From a checkpoint of a small transformer trained on Wikipedia.
Size: width 192, 15M parameters.
Training: a variant of Adam for these matrices, 442M tokens, 3375 steps.
Each number is 128 + 24 x the weight over its row's rms, rounded and kept within 0 to 255. Layers, rows and columns count from 0. Numbers have three digits each. The size before them is the row's rms in percent of the matrix's.

# layer 18 MLP gate, 768x192, rms 0.106, rows 130-178, columns 96-191
098:134134157158096130142120150122137107118137119119126151106197125114157136103136156092146123093103115138144116130089102145121121133123163167098140116078175114115081126107167139102153148104126156112120137115106137173123142094105133129070146074095143133129139122140065104141162196134131093142
098:095094110133112112129118145136138163122131119140145080134179065083118120129105150088109140150152098109141143103109142140115139098119163150103137161160132154106123123110094112161139086136166092111117113120117103121127146115137113142137143167122158136125124098196159125118109135177192164107
102:116112138103093133145159146138137179156124127148171095143091145154123143127124110138111115124124158153128091096108150103116087133152163099137143166124136144107087160154111136153119114141150126158103132113067090125113131112148096097138145112164156096141161110159175127105114135141124163116
089:156136098136136127119101115139105159168085150130116136136135153127148161113125112100119124142162140130103136088101083116121143174083143150143087122125103139120145179134152145112168129124135055124106107085136142134148122178148090126127148120111126155166106090126119163157130146105113152130
099:122112124119112152161134130160147152156122148137097154117128122142120145147105134093107158099118158104119137156150129100114102123129143140155173157095137151121154079196173164098128142091150125140079155118117125150121117122136095097135154168100128094141110097116098112160115095133133100144
104:132157119136130168095159127175133123116099168183112125173157085153099158143166117122103145164089120111075131090145142094096113117139138138112111143127137130118119161088126150111112112169094128186123087135089141196096119165148134091138129108116128107164094134169116108138091137172122162123
094:130083119088142157144118153124154119119146146119138105099146130133157111117102134070111139147123136127159132108108112125153109137120118133162078115120104131142116114117093159080085122138105141152135148173104153087117125116157164112099074124153081106161086166148119144161125174097115091111
101:125125156117118145128188158116155162139128152138118139126190103110122118135112170134135129156074141105171134119171106140104128123120163121118112101098135115108119129041191086131138128151149149124152100146106149108133121119090091126138155103094135142112142144106112109130127149109128124147
101:083114127112124171157144130144096132139140159152086126096124059102130151141075106119118137124137113130121120112127119151099139086135139121151111121115131113161112159156148114096166142132158118116134100136111172129164096133096129097147168112117117145174124109120128101145091106106149120183
101:151116116129094149163158153122146103104078140170158129107151159133175136133155135121133084106132091142183135125115132127083070130103158086151171118108152101129165107121140108101099151130166133092115112156163130144117149130132154133082113129133155165123088121161083153158130164145118080128
092:110111158101141159123157146166123154094187128171104126122139138151079149096130125109116114169127090145089153151189100112123110111138119141165112123158123128112108144059166127131120151113120122117168108174132105139114118130118108106121109102131126137147111126143171138111081160132129154102
103:114133155100090117096142136145132125114143088158082147096124116120079177119181143161172145148127128074138090142140090151126121084095115178150144148142132178158124131179117118086118108124147146120131125078123107120130157130115153166112102130117131101149158136160137159124103110110119101120
095:110119136136152113137112162146139145125109143122124131047153145125108159108105151113103136096135076107156113099161150145150159164168132127105091095118084122114147132151154130146125127123119122096147119172120147087117141132092148144052117114144078168141160136173159111108112137100114148145
098:159141128099106152123153110105131087135160118135132092082110142169141138134098133172095126128102105152129140157148145139127123102136152151177106146121131140136145153151089114136138136152122113099103148136120139131142157183143078152081140145136160132104169153111140154153144155170170094105
097:123163178140103110134174070199150118133148149145093111090130174072112126126126139135130183150133118108083109086130121107142086124127132139152134129093114148113148116135138107133093146152102088133151117102130143175102151114124125142134127153124160125138172098092128116116168116156138148150
099:144158126091092135112147130135104151124125113193122142127121145076167151105117163125116130127143146131106111114180131116122144094137144099164125141141118157135108153077122112096091127131113140164139133127115126134148137153111124138156146143120128103130163133103162124115128155156140160109
098:104110113110128117126132111146116108117148152149162107168144150122130133178140174135108112129106133132167123077127082081151149111155169126136103157117104139144098127119141115098104140130135123132115169124119130127139116117087085111117170096153096121145129138058127129146132134122121094153
102:079146142167106140149165078182114096188120117124094135115108162136122121150161061104150104155137115116103123105066148103158108146107148133119126135117148096149119170125145089145137109138079133085094129136156115147131123117119145115100105166116141109135114138128110116132159143158109128134
102:084121094094154113123151097125124133080137152153131161098164118141144148153160144123165149119109121057138124123128059131133124130130145134114153125131125098111142145139167138127134118125165118085138144118111140110147083160120116141145111102147129132150159144125101131136125134106114117108
104:122132123126118146142121148130161117152123121129153096134108183143120115195172143124148144135138147099103124146105135168140097148143193124143134141137112108127101096102154143069114123158138135130109166133136150087084139091142154126132171162148164093125130105136125123183150090098107081146
097:114096109129130152152136100142113097119112130117145121090132095116123159134151133158139124126176053100153132120099137134114142143127126111162128161160137158147160103121156093123130145084139120094129108137107177164139117112167119137114175104126098090079111159142146125146109142105106173136
101:138142128151100154148127150094146145114099162188155147123109111149134116115152107150156105141111123127092077129131159131100124084116140104123142118154121142125132117152117186100151113149132152105123094075105117118094131121126122104132116104124102108112070123132110108107075144113168136047
102:083136162105134086171155126093108137158126157115144120147154118099083160102155136089129153205140120089128122111119160144105137145141112143143130105115107125159081121140139147128103162118127098058135101132116160135132127118127111120070143124123139158124105108143124190106154157149120089071
104:095148130113135097137130134175115132146174086170173149187147136137096148110151162171136129111149137092142099133069113144116133145145116126115137154170128099186116141142163119112130119145143121119127127146123146123129119149097120100159123132110115181102139159135104126122160153118124106096
107:092141094140115174143129111099152164093145158136139161130134138137136178144152173119114073153129130118167121157110113100109153127110171120149088109118149131167158135150124101091139135137125090142119140160147132112137131178101165106119128149136115125111120116113117134124145142089167132160
103:113159104161108124132127135125094119123183108143130140105132153107137158138146135148155142144113105091165101146145132158148125127164148129098149127169150112101099182066176076136066087145133093112112133161125152103122103109140095134117140106102106131103145158109135117115164128101134151117
101:121116127163058089160124138157107139113153121149150109125156137145167144133111138118102085127103173113122119139096147105093122148142103128159148072119081116132121118120142200153134133128130103130132157098105164158120096129125166116123143136132142127159167139107106129121145155168131127101
104:121139139162065133149125156145125148118100163150161122128135092126153085158158114129132145119165097095154127115052134111102106138176129111115152116138117126135132157132147145107090103108126088166124103089103117127140094089122147124128178119103126149146101134109134087115139180162149117129
095:121167125132130117164140128122085152117157071150106089084196121119136163102110127117115138130116127111140157123126108129076127122127114126139138168127148109117144149109147107091110127146150156133120120202129151105134112124128153091147151130138077094174113132113097124125162184118132128076
103:104138103149110104151168113125116142126137136148128153105164146127163151096159150129136134163103098139107157124122114145166124097117134153104118118138114142167126110111128135115121113129101137078081103134096124118110147129121166077066136149123134137118065174134127118130143153145130142110
101:131129133131143093157127135154120152153116175128148165090153114143112161162106142093105106118096131086151114097173100141100106152120144121105122108162125099126057176135103103171140134129151094127110135130135115133135126105131116137126169127134112132108140151113104148080114159117107173132
097:146144163094123130139146136133147123073121124151099118162129123150082151117150120106107133120117133109110115107137125099079078111107159144157133198130118095172107085118126120049114102088145124095108149170117147145145143113124120086191132155146099125122128119087124130151122136168156118149
100:144144183141129136179120176159115130123095098088117084110099138156137167127144146098109069156153110132165113115083126092106154133110161114126140115093136105154098150151163156119120137119161094150153114114154102104107152148170113132165119123156179119129160125128132082109135111088127154179
100:122143096153122118144115132132158124154105090124090130170113106128140128112122152136141099145112103112168120136156139096078119098109162129114108128132135138124109140106168150089121104123150120094114135157093102155152079139147110131144107137125169162101169109093148110138136116135087129157
097:132126128133123119139132111094154154141131131139114112082144129155166139149115119129133116133113121075110152127066133144165123099162130038149148143131125076126142126116153151121136159119103149144152116114120117148137123112152153140095108163155144118132088160104151124095134141125138115156
097:108156155161131134128120087136134136129096183133149122120145132117072129079127080124154131110146087086168118092085134114128144111126130171156131094150123162106101164101103135144164096182096138143147128162105135144167147115140145104129135128131131133100138121129103128130156102130150133122
098:122145096132132151105132119125154162081117132134102132152145100152149168131130137149152114119124131092103115118109154127127136147174158130114142136124137174087110119130153154113160084126110102175133137146160121113175119132162126147149154102066131137124131159154148124107150097149141132164
099:152137134131152188096155148170136159134147129130116104119179107136168172148149133115085145166103156110156165106132105128127162092153139130139130093129131136114139147150126093137129156116107119111101105139101142139150140130148096104131100069108121095157107107166111164095127106153120126141
103:098128121126116139135165095117164139149139102140143119075128137145148144153159155099142132151119134097142118119158153119118140149139153091154123121153118084162095160147128142134098142083129098141100188113105099126152065169173119137058120123115066110128147124160112133116163131098140139178
096:142141119113098118143154137124125118106143117154074134106164142112131167167174138116131164133105133138143124107142122103134076123133182116109124152162102132102154143117117116106121128121059131120133105122127138107104134134159141152102117119104142162157140147129113134145137140187088135120
105:106172162131135166138140128147127141131111157126110139118092100106120156137123114110082135126101151085124129140094150123119100104081149115135158170128138099122101142181099124114133139137081127088100135117089166145081127126134116116166137161146111131104166122138136099108108159142164143142
100:149104123130104127121131158167191134168121166160140072120094072133112141147131128070097150166136137104162127121129127151123080142121147158132138138133165103175143113157106120184114135151099111115116101142108123148119129153134127090129110124126092148114092157103123148151147129121118116148
096:102094116124118136112118167095135133154178139130095124119073140084081173121117120163104146145086096109114110101133140101124134148139171128127114123172129086143134181108144133171113093126116138124143076143143084147136141103188137139139095123166146097120122137153182104141112155163115131124
099:165152097106143143135133122123185143143144143109116097174141136136119115164087130184149124140110129104158128102108118119122115087076142110124161082083117115143077107095098141149088126174146109140122126142141120164124148091117152165116135149094129161105132119106096109106153080136135175109
103:125109140150131142146171105115126129157147077120152119076137155102130132134166115091109115086135127090111105134111127080143104124157132102140171159147114143120080193089123143177145140178120137151119161153156148073082176095124096113123148121135146132125182157160103164116117105137111129131
101:124120148097100107113176143160103154114112165121122137109128137144133170159108121129119106118138120116124135126105110145124134118135159096149145129139133114122140140119126151093140115164134123122101110167093155153116101084102129145151125139139122071122118118125125128112145172147089147141
099:139139115072127163184131142126129132150152152156125130168117108130164120154113119092131142164117113142125141120109076123121143146143131168172137123136130133198144125139132113105126149106163145127127128161113154134060120160130093143120171114145125116121153119124149120113165102151130105136
101:112127128133151132123201152076167129149141145146103140145109101100113127138104144188157148119082120093145110110144148132111096145162117114118102143140144118162086126105105143133120140157134104161132111122136142166066148107109151150141109085117106146127122154098122145103137133088148153103
103:123135130130108120165135106120102116143132126155132132114117138117119116134131162114110166122128127106122110115080127127093077108195114110134142106122157112151164117129085105128183155124162089136080126170109143142126138143134082146118135152118144112093090135095115145138157186134119161112
# layer 18 MLP up, 768x192, rms 0.107, rows 130-177, columns 96-191
100:117089154167158133125134142155103169116099165136159144147120101130159140125072111091140140112127061156146129104111112156122086125118138168161117136114117084125186135119107139147123141161105120107118150109121116125122103144068138132153096132123151116136128085116110149123112153110128134100
095:119122112108138099131129077092088116158115124105146140148107151117143142114095075153075136112092149116076137151117145113130097113112124114127113150151145112113104126158145164105123174152105093124147139139163125112139078165086155101134134155127135166128130113126121096157131164130135159111
101:146123131114152138089168110147126150113104093101136108134072130154078126114091141141114157183159118137155140069135137114110095164177123092131134136119099131153158117137164105152171171151166096135161104112137127119146092090098131153150155116085143087104088119106083164092155103124123148131
089:136147115163132177149119105113120114145130146109099144127117145145116057139120092119172100080170114117115129164153112128169102151126150118106166168144126161126168150141173142132126150115091134143169133142146130106150151141100132109165120092124083107112143171114086133102095135130142143144
096:142125126165138088136154141140156126178131148130102168112094156137092155147150097137136146149122122105089104147121112134119131147118113108097185096141133158113116140156159153098090124097107091116115106128121136119123139111127121134095166123160132136146134118164130162121115136166136097142
100:147157070137097176146128103114111142155139137103154051163136128128085104143107157088154139158116108112104121116096135121131149169160135114128119144143107135164095166109177141131162133166141144148098107120119108114105116144133141090100132151087116069117081155135096125131149111164123158139
095:126132192125153122189126132110127093100135143129122129135130150107117109169128145107111119108152158120108138144137142089161164154100119127120132121114140116113100142123184129113118120122108164146132126103154117127107124164059140142146148117102146164120160154121092122166146160100124132144
104:159140092120133172144107148124160126121115121135097136104153139123153163144141153141168138178145101153152153131134142170135154121104134105166096136115183135110133091118145126149113119189117139132132144112133096117140098177112109127151106105143157139103092104152107138148123125147108145129
102:148159170140142118082113121142084132113128120153174063131140142135131159143155134151154103155139116106146116133104132143115138169129123147096162156118116124135094124172131120137121123122107077117114140156113169140153085163138106145108136185151157145133120114161134152121112097140130118143
098:128143154150100165142160088153102169125183152116141110152127114108131122176122125147141166158087186151113115167149139148158159117140163069090136099142142106131144117125091112087127104086097146108087143137150140128094082113100138146178136110132127144119112098092116120110074109103108115128
094:139141104142136126127131166110151134133139164139117079110090151140136145148128175102114164161103122170130125101109080138141138138123156123108099120106141126143092163170118094126158130139137174101107139097159109108139142158123078109136090185137136075099142092119157127141132130113085123144
105:126174099131135137156134116114111088164114124101124137089079114140163140139114106130132129119133089132107169136092137133151161084147147151130104127117118163093164154101104127113139186184149080114128167147116149104166083125195117149108122107129120149078105152116146115145158126146183129136
092:155102098128149142116133145100127109107095114123106148142171148086147094117114079129110135119130128156120124131124134109130136130104114114141130170119115127106135099127082093122082147123129154131139149116183129111132118125099137132144130101081142112123126104154162103159109105109117159124
095:133038145131164127111154150118121076115129131134151119118143105154169179098103132107134130117153148122171146120121089110089111160056175138089104099149125100140112111115091136142134157171100114152157160134146168146110106132142122159112169137101144143082150136102148137098138112159120124162
097:176133094107123163112147115098114146082175152124114097094136126132132163137126098124102107145135109120135082146169108132098132137119129138108107141107159136121147113110114111094117087092132160097100131111113107095128123198148165162114111160172127130152129158155174157155163117116127116141
097:104124121128112125108086086062135131139155130143159073118070146133121128113105108141123128111082129137168107131131114105176124125105141150134137168111146118148095125128123128169108158124154135148106155109092114122148162114091099142111177127111079086123108107098170110094119174105145129101
095:115164117157122127152125162128101104114105118122172129145158138082142154133150147112104128125126133109161138178152099140133169102128153145143145111166095145123160086093129155125091130122124156111124149147098104137167150131083103141084173112174123116100100138108142141122135107137141140104
107:132090212111109176090092141114132106186137132124138143090133112123100150145131104133111085092117166142120092131112106122110112110129159122146095149128144139176158131178119139151152154106136098164136089124158135123117164155132104145143158108082115114123143127144132109120083151130135144105
106:165128103152178160138145116135111091134133065147129176160151111138129136121113136160070091115119121118128110137164117102067141131113125136082145115153113125109124118140097154122140093093131092139124096142137119132137181097117122157133139127174093122130130116086132087111161135138138165092
108:110122120132127149144125135166159086140145166146095142172150118148092107138132169111124115135111109105158124143143147134157171135130119132133089109146118123096123074065171149110109111121152159129094107095114139185138143113084122153111122132134119125124117125126146109119181115092105084126
109:107092115171151134130136124168155137170112099140124183122102121132134142087160131116087127103099173131093127126126155089142123173105174149098116120106084095137136121120130083123162124146134184120127138123163139138173121128101109159124123074139149161115132101114120144142145099122127133122
101:151163106137153125123142141151125169114079130165110127131081120122088091138102099116080137164118138134145097121137116144096117171128136148132078159150119147092115173113098129167123134126147117136154124117136110128136133134139100139164126102111135133112148094133130166095135139142111126125
101:162097164092116164095120122125104123106131106111099118115131091128091161148117123127124117169134127126113101122098133126122118146146118114140138123159105176097136094131149089169102112115155097140154128145139152106136131142182194153114140124157132125168115158168134114140125170147117141145
101:143124114168091144122119138189129123112128125141161077123131109122156111165146138150178105168074196107116073121094162082175141163114104109128116129123146154141128170080114138144111130151096092139088143151120131169095118136061139081130141116134132157116114138118082094104133119137152142107
102:109126098130080114103126149117117121109127123144134134133123094101113086108123114129117112128107144133157127117115151121108118145060172097108114118150126139107143101114097164139116092128143110118158119160127078150137116130082141098125123147165144118110151128117110153105142100137141128099
105:104149194127113127127173144109122180112141137165148128152126125130142093110107090107110135141086116147111058148149137104075104107124139147138150166104137116169150120109092155115193139130143152171122128155121162135124110159085136130176097183122108135134121104153096097198156129126135119110
100:120087140129105121152120100116127143114153130133143126127141127076171148119159169113126105119144122136124141102051139118147160139161141124126163101096122114152142068124126108094175108164113106168127129108126185134089104176107118129118124142116121112145103102086130123137131088108130124131
099:122147125107165116091113129149148151129152134095106116133098122165102134147156082108167118124082158093127125091144118132134104111129103152210150107146058150100138100151111169172126154114157115141155111155129133100097137126132135166133147086105088129089144134094145129130151110150117131102
098:157091098128133115153091089136138118175125105118124145102091162149116154163139168149098098088099112123105118150108132133117106114108171100096140122157136062135110153148167103129163104137121149092103089134124108105142126160165136194103110129147101084128106118145122147151097143134116103162
102:107120152147108115119126106139166133130076104138133104140082122165157127118132191172147123100147115126109127104158119082132111127121133082130103095136144091100121111098118133107107085121082146141154118147125125130101159103133115134116157135136143081084110115168192129134120114136133133158
101:073172140125118143138106143108118114124148127148108103133132142122122121112137157135117155153139097111131100098094128125142109172121124189115105099063128149118127132133191105115128161137159105125152168165155150123163109135163147123114171149128156135112192171153107167121108098107121073132
105:134156101116105113120147132167137138148137144112144134147067160136157130138127137143124173086139127153147096118142100146144175129131125078117149095120107180122109127158126163097106108100107139073123141118153131137117152136155131109109134152098137075150093133134139137095133137102106115142
097:104113111099089088096149084112169126098145094084161129139162104124131106139127130126153097124116128122131171131087142109132140115125172142146145120128099084123147139124138150162117108137169128114160118129149118123140105118113153093116106110114164111147117163149099118150127089088123145128
101:067128137145125113183119122121134138094113124118169081102139092099120082118153169124132121109095135148117102122134085161156133122158154127151109126153117112095127132140136124107111170143152115111114132119108128158159174144128090110137142107099142119154114115150186153123118114121076086116
101:142116089107142113130093165100113156103130169118134104154153127156130131102135166093138142146106116140188171115118116157106124099122156108151069091155128124142180057129144139153130130115076154141133138144119154124066143113121169143138144104111103156117115122107129109101124133101107120154
093:164121123156129100156116114171129145191169140153098098138153087147120142145104157096106117153135058138130169128096146122074134122147117146094148168160129119135116124094145129094115116086094126088142124122108151099163112114148159138127114122151125100143170134149109132117182109108152169139
095:110108117110116129123142121074151143129069129118139125120092159155155125149149127170152116150153077115149130132103113138115149097184112174107111114100127124077124117098133179113108120097104149147162075111099129095123107105102158164148170123142158126141104158145160130144152112112133138164
098:152131115088122106140157152104146108150074135139141130138126139137099155117152145141135144136060096100148125134105142122134078103129160150171123105134161084141165137155090150125115143143166129131167178120168122161147164102133121098138134122165119107128094101126124095089116151080158118140
104:135135136138115122155130100100135144115108134124119117127142101101124147140153120119126143123129177088182115145200138127170152113144110117105113082140136088112143094095142130102070117103133096127099166115109142137159097140109151150092116168126151120159158075129142151130131140116119158115
103:142146087093153180152114106099114148140113104097161135103174105147148123113184119143137155141135151117122154140134141163117151158144142119136085106112108136103141141093083141105137130147135129087160093104136126145150141140172127095115118124106175110116104112153114133145118136109129152095
097:138128168152132111094102185132149145110141145147166113112089097130099092156138131143152167138083173120093145090108150140132139141122113109200134142115098170165158069126141100081109135128102111157133130115125128134102122124099185111125142140109133130135171132137140128128109130112151113136
100:126101126140130126154170134131132105109113103101142107133071164115123135140155147137106160095114149158147166114087134110139139133132139093150173095118153092157133120128130140113124126091175110088124139168139152111141145140105157111082155080075126135095145105109157129157132150184096123131
099:147115133166104122102129090149166105108154106104090103146136164120174121154139093169142085126149138107194145102193100128111096135144091107144093109127143140124127119110096141138151130075145146094144112099156127094115143142125152137105100136096128138120102158102140154124120112093157182118
094:115114122130110087130128128108089097126131147128184127119103164088094122101152101126123103085112093110090145130093186158157136121123111094164182157091112149149142149126104149108145136151108157119132123093112123118099120083156148117115150112150102159143190114112117126165159129158115104119
100:104118154077164126168157077153145091094170142135178091124142132135162144101120115165142101117104138132150106109115172113112130110117112124103125129147119114163062138107144092121106102108129164124113107136137107158122123154130107127159133146126097101167147130140143146112117151145128093136
106:142098128103144117132137123126106137135115119150127116141118103160118109144064093116142149127120126143135172131084136140103106193086127182150124093089120108126124157106102122175159129124120113129190148171125162128159154156135100152101126161087098149152110168104072115137092138118125152129
093:110105114110158086139160195091145133094108064140151113098130118137126110115153122066145127147185107110150123120132100131104096128138105171103141177163132116110137155111113099118150135140117140079131113098139133135121127100137138161099111135088091159156155149137168128081136107152086166135
101:135082103103135144111140156155120134119119123136143130150121108099148113181150157082154148131101115149116146141159170166152149094129130114168158114171105138134102158126135155160115139126127136126151138152108121141140119122091134132085136115125100111112144123135120140121174068083133150118
# layer 18 MLP down (transposed), 768x192, rms 0.0894, rows 130-177, columns 96-191
100:146133095109120138135135168125128128188155142061142132121141122142164119125098129152196116118172142122109103139127106130117161146113184142097138124144123111144150100148167143135131101100126141123144143141121170117171146140132129112102143128132132097128149148142144074110154179144092151156
093:099097108121119140124108128139149118079114130194153148127184117171143116145178129130135156111124098099124164188081094133110139117104141137134123136121120086094173097125139091127141123130135139131147097103100132123170142087086148177127088149147173092125110082148148109136162161138091154120
102:133119118125113123090132103128169120127128093170105155101082110146125129184148105123108137118115138179142067111101113146129199133127147104093139130123135192120103113131140146156145152096136109081121149119081111131170125141184142114113093126134118140126120104126183117145176136134140150114
087:152128106116147109136165161138174159129116104119155128074130145134115140146149148119122142150116163151179144138110129159109108063142155172144150137131163164120128111142129098104120123150139134088132126130108111173127129139118101123112132094145127162140110152134134084161115107133156125114
098:097126143101134111100103140138104074099123125139117115157171131112127103141093092126182100138104158165147112154118117169139139096122159112108073160122118153128134085130067116143125166160127131132173116093133154146121136156139132106108108130139089126140106123116120136130147109125126126127
098:135121100137127119128154117112136157117140066111155141171109139143165157151153088094114129123154097099132127114107161116137119093174088117130123144086140136156143143145117209110153136117134077098137125132151092153124140132108153152148129126133108108185113119150117124130116165122135079160
097:112125115137161101154137128109166117119168133089138105040086118104085162125146130164128148168141113175153146122141170135116131140157163135128095103139102109135146140157120166093148076100122147122178138097132125133139115113142152118105159180114102119141118134094122160129126117118135168107
104:132149099114085150168120152139121115108131133028115118139131094109117094129103092121103119145104133200143111127191094130144106134105115146154106128109155086083111104154116098141095097135151137084159085091129094159124124118154162137124085132125153143092140112073142145147141154191137112154
103:116085129116118131179169160100159094108111110137134131153096156121142113108124129121104118134163080115157134142118143085092156136128094129105130129149160131123109154154134136121152086105098116142127085148158118135084117143146124136104135111116161117118180141132089150108100074118111082130
100:108122120119191118138135122087135107161096116186099099117143158174087095136149159125142114135123160071132145103112104116130123117079151162138127150082116117085104169104160113109122171145150108138056100100157110128135121145109119121108119149169116121104133142141143131137144121114140134164
096:101058091115143112102126131116141109148097110174180137132126138123119154147111076156126139106164133212133137125139142136147145146128163138134145136126151069109117128089106158114111092133177110168123087139115138128130139090134135122149138138167105136095141148155147120124139121107147101115
103:139108149110118128102122089158187155136175121154147121127147139092097154128106134181147123109136137105100138118154126100075124147106115126131103121111126132131104136157129123115137110145135112138125118143097091114132119104128122162116125147146157074140126114109126131125123119130121112115
099:118109161139142115142174123110140131104140175072086101174121106113120154139161143099113105123144143170148147072122080125093129156104177130153174122162121114143095105115149137089147112115146133102079145108097125141116150169163127142134132162161133105129096094146121143152166164124156151145
097:106141096099152099134110122120082085143113115108121120150128167129148107162152149105150152113132140172127168117146164142105086163124138124121144117130125140148112123172176134137092087155109147146170102082144128123098140172144125113142127157129120147123083169138105113174110125143122094135
094:116091118159138089141179144121075161138165143152097123137117132109132113157130122139122119150105154069149071155149098113144134147111175135134112147153130144122108142112166157127153097104149153104133116138154124147106125081128081123127124128116130129150139126128136103135155122129105133161
097:130129150077126128080146112142157156120090128140159158107148168110178132126114093141164121164159146116157109153109136147112141207151153149096109126117104196133131128103139132123149089136156156162107138137145092132135133107145130151147138139146126121106130155121118111108110113096075104136
099:140127119118127114098061098134130138122135129055129166141178109090166126146152131125144160152118166220146171112123160128126132105103099111112159144080113141104086179079121138107096152158128129168115128125105139139091150138136106126129125102163144077123087117128128120122085115132118141176
108:130135169102138134138099110083175145125101121175137138099097095091116132108131100167128128135167114114152126119147121118091143147109125161143096132140080137174102142178098115137150112115140134122116099139153124108126123129114117133053175115130089147118140130101143138116144103117109175167
105:122084125117144128086089145107138129159103139157147105101149142138102135091108123126108102125151149161107127123094127137096139120164141124142115093112146115133104147096157151098128142129125102066079178109102093089168133120104132124106163142137147099117144145144154199109123147159146118122
102:185136121097149110123146142097124109075102118023128090152099120121130120094109125129111112137151086255104134116127098119130111159141169095133123111126148126151145140130096114141108129118155140106170141120094133142114088178117141133121160126105153122124148150153117171135157129148133143111
109:135138151121097165109162100127170165120146128139137109115149153143175118130144162110131121063121110061139108136189171129128128128100077102134138125128131147125129131119097150159135050127128136119104109132121128126094147100081162115128168114130123089160116115161136114138131120136082086112
102:118161104132112147159109121147084147116086140109142143162122121138116136089127098079152130190145150087096122113118151160145146120099098161139150112118120114129094121122129146118147122139072120124158117151162121136146123065130121115116094113087074101139131136110113115114090157123157081133
097:165136148168116150153137105147101104131142143038152120121124133157121078134110136136110163133136158164154174118147109082125133139164136139115120136099144146174096132145098127156113110125082136114142113171141136123097111125093116145167104091127080152142138083144149100147122116115171128122
104:113131078135132140127124136113105119122133142114156116143158138144123091125100116088111114127145174122131123134133120169146089104124149164109131135095097123158133095111151152158109176151109100138109127184151120133125122080135172114198185159108085165127104134140113149102184136183115125104
105:119132159117127135114121097149144104136114137128118141133137092147120118120105142086105127074105109115170164117101182100172141170133077156104153127132128129131084081100150155112100149149103090143101111102131114085148139135124163097163127123090149132119130152120153122126102126160124128124
104:146117127095116135143110148151138128137134171149116141123141124122090200127158154137110106136164106095201176135102124153116136148113173083149112117144115141136159134159146062131118121126136120099132156138164086100133125089138115139111090111129157126135125094133123113141164105118141104139
094:167083107141143111080141185103134122118128115106089087164145114133115110099138118163130125090130087141162104152113107175140126125158119161163108147131121179144144154120134124105115089170143109145161130130097149155144137103148106119159116119134115104160156121137129158100156091118134122090
103:126125167135146138102120147073152154146112120147189109118127126139078136117170130093114161123116148108074140102118154101157120145114122080150119132156116112154132144078145131163159085143146123149129122095132158101166117134127122078141128130147139146126148102137146150119135134124193161109
093:144127142134135131113133173145101151113131180079132125124121165121125135159160132129099146111165139157132112115124155124124169190109153115118138160154103082139143109132133122096171136125116137128120105131108109074113151092113120120127123126126137130149120159131151145117130122126123174073
107:097118121091144176120105119116109130138155112130109157141169188143135098133098134136126090129077151229112146119113159123127144101134134138142124148077140101102124152129157132114109181127156122131102128144156115148130080123108119101141121161098168120116128120141136136128152097134122088096
104:161098159125118070163120129098121082137097123150170161127095102107150141113094121141148158157123135187092135120113119114139095122208167129083126120160163177112112089125119173128110087108095134138116127104079166127137135165098096121132150125114091132150129180107169120119165129161176124110
102:175170111141110114102137128143123127136161106116155157107103171117111123121151102125142110143109132063133121116098110186102109163163184131138086137151137131138097084119133137103122127103147167122122097111115144104095134150113135118094137119135141120122138115115076115126140113123077146075
099:142123108116141121135115154129151121117121143087130109131105155115150136095124107097124080150101126228132127100137133142163168090101083090095126120129123159087139138094109117108123108158127138127140162152126128141109103146140097131107122116145101162159112129126131083120115102106138123145
096:191140154082131149133128154081124126122114168061146130137167141131160137143142139131103147134119150162119158094112108160115066091113109132114153138090093144139183097145127087169134112127112128122100127112151111093135115116122139116128131153141109124143142108111116085096109087166133161120
102:128094118129110155136152136149135141094134163120127142100161131147114107136120138161141149096136152139135111146113104145132132093128180121105141116124130100093164147159160135147181111118131163144146117146120141185106154098119157117128088128180106074118150146139077140161114126153138119132
096:144134126116178148157180145131122141156144141146113133151118162119142102097123109128152143109112146122145168140095144092165120120128080129202141129072104174120165153130125126135127146166104122134116103186146081144091120116150105114125117097137120120163132112092132097126130152126126102114
096:091165117187116171141104144114172114111130139095136134129129161150112089129102102125107172107155146081143141094112122107114127105144173140153090114122157116150140167129136175087133113112163135131124176118132155141117135159143117125109146135096117138138113107168126102109115120119154129143
101:135100096150121133137135158091145146101139166122144143082148084179116145161112164178150132163099092143129130138120124125107152127155144099119119139116121161100155173156152109141116146117110140134164163124157118137123118125141139104103116123159084101182127116124116125117155146070085159097
091:159138117133137115107106151130097138119125106061136154162127138146093142098117089140117114146165093205087144101119127119097120125103141146141088119127151140105151132104150116131147134166092120153172115183157146120049157090134126117161151150150158107095133142116119122103117127116135099121
102:163127134133166165097146100130171140092093114092158139158089115154102121127090138130139092106154185107140138190080127154134126142107159101153152101115118122128126145116105161115167076129120117140137082139127112147140123142118161117144098138129170135102111117137165133126154115107185110132
099:159136127131137115133147096117131116130131140103117121159110102169177106155117120118080143138137119123124138123131085142116045157126137131105079167130159131126085140101101129124131150096163116122136132128147146157172177101128131192162100076126153116111126143124109138103113151138125165103
103:075139167112129147122133147116120110122134134185165119122139111142126136156131133125124137160125122106091151128113134191132145134126112135114109178099155141169084149113161142108144113126126144059135138095096136153122124146103134144105108116112129112126156141093181149149139107144178165145
100:109134145125102115147107152116121130113145103128106137155131134117091131118116134099153125072164100173141118076140159144105134124139078146141130126097125115142137108088140118124172082117118136158097130085172171128175113132121151105118152144121157118110138146104143113139102158101166133145
099:143154105130072087127143104130163120145156086161121118160119139153114120088152148138135142104158131113158138151127140158123111118141116136124151142151118079177173144138125136131123162091099128149155188129121075142156166146159090157131121089126123127121143134115137127081134151129117105106
098:162141137139155142130139118161106112213107110161104147113163129170103137140146152094176127099146149113132163102147103104130112111162135148121137126091103161108120129110149090133183117132145144107135136144208119093105110121062093105127128138114112135154111112161096141122115130107117108159
111:145101124154114133151098077105141167139130089162172076123130104120081085140154121101120134130135144073091117138125148108088114109088116169133121137114099134105112114092119123128156067113111086137098155122163147133113140139132165126146146119130124128098096125109105088118140140123135187093
098:146076142130149118142055129145110109143137168156130116159152168135116145163150167146138106164086155157074137149144141097149077160114109097161120152144129142147123138133155117108175118108125111134112136139100108141078103143125130138164121142142108120152110154128116099131120117141159074128
100:160182116149119122116124107131115141141109111149131124161129117186120109162115148092096079148116176068134127099164141158107111105128147103101139138120143141157141148131153139101129079103149088110106096168115104087087110145124147132112121120158137118146129150141114104131145110138139107139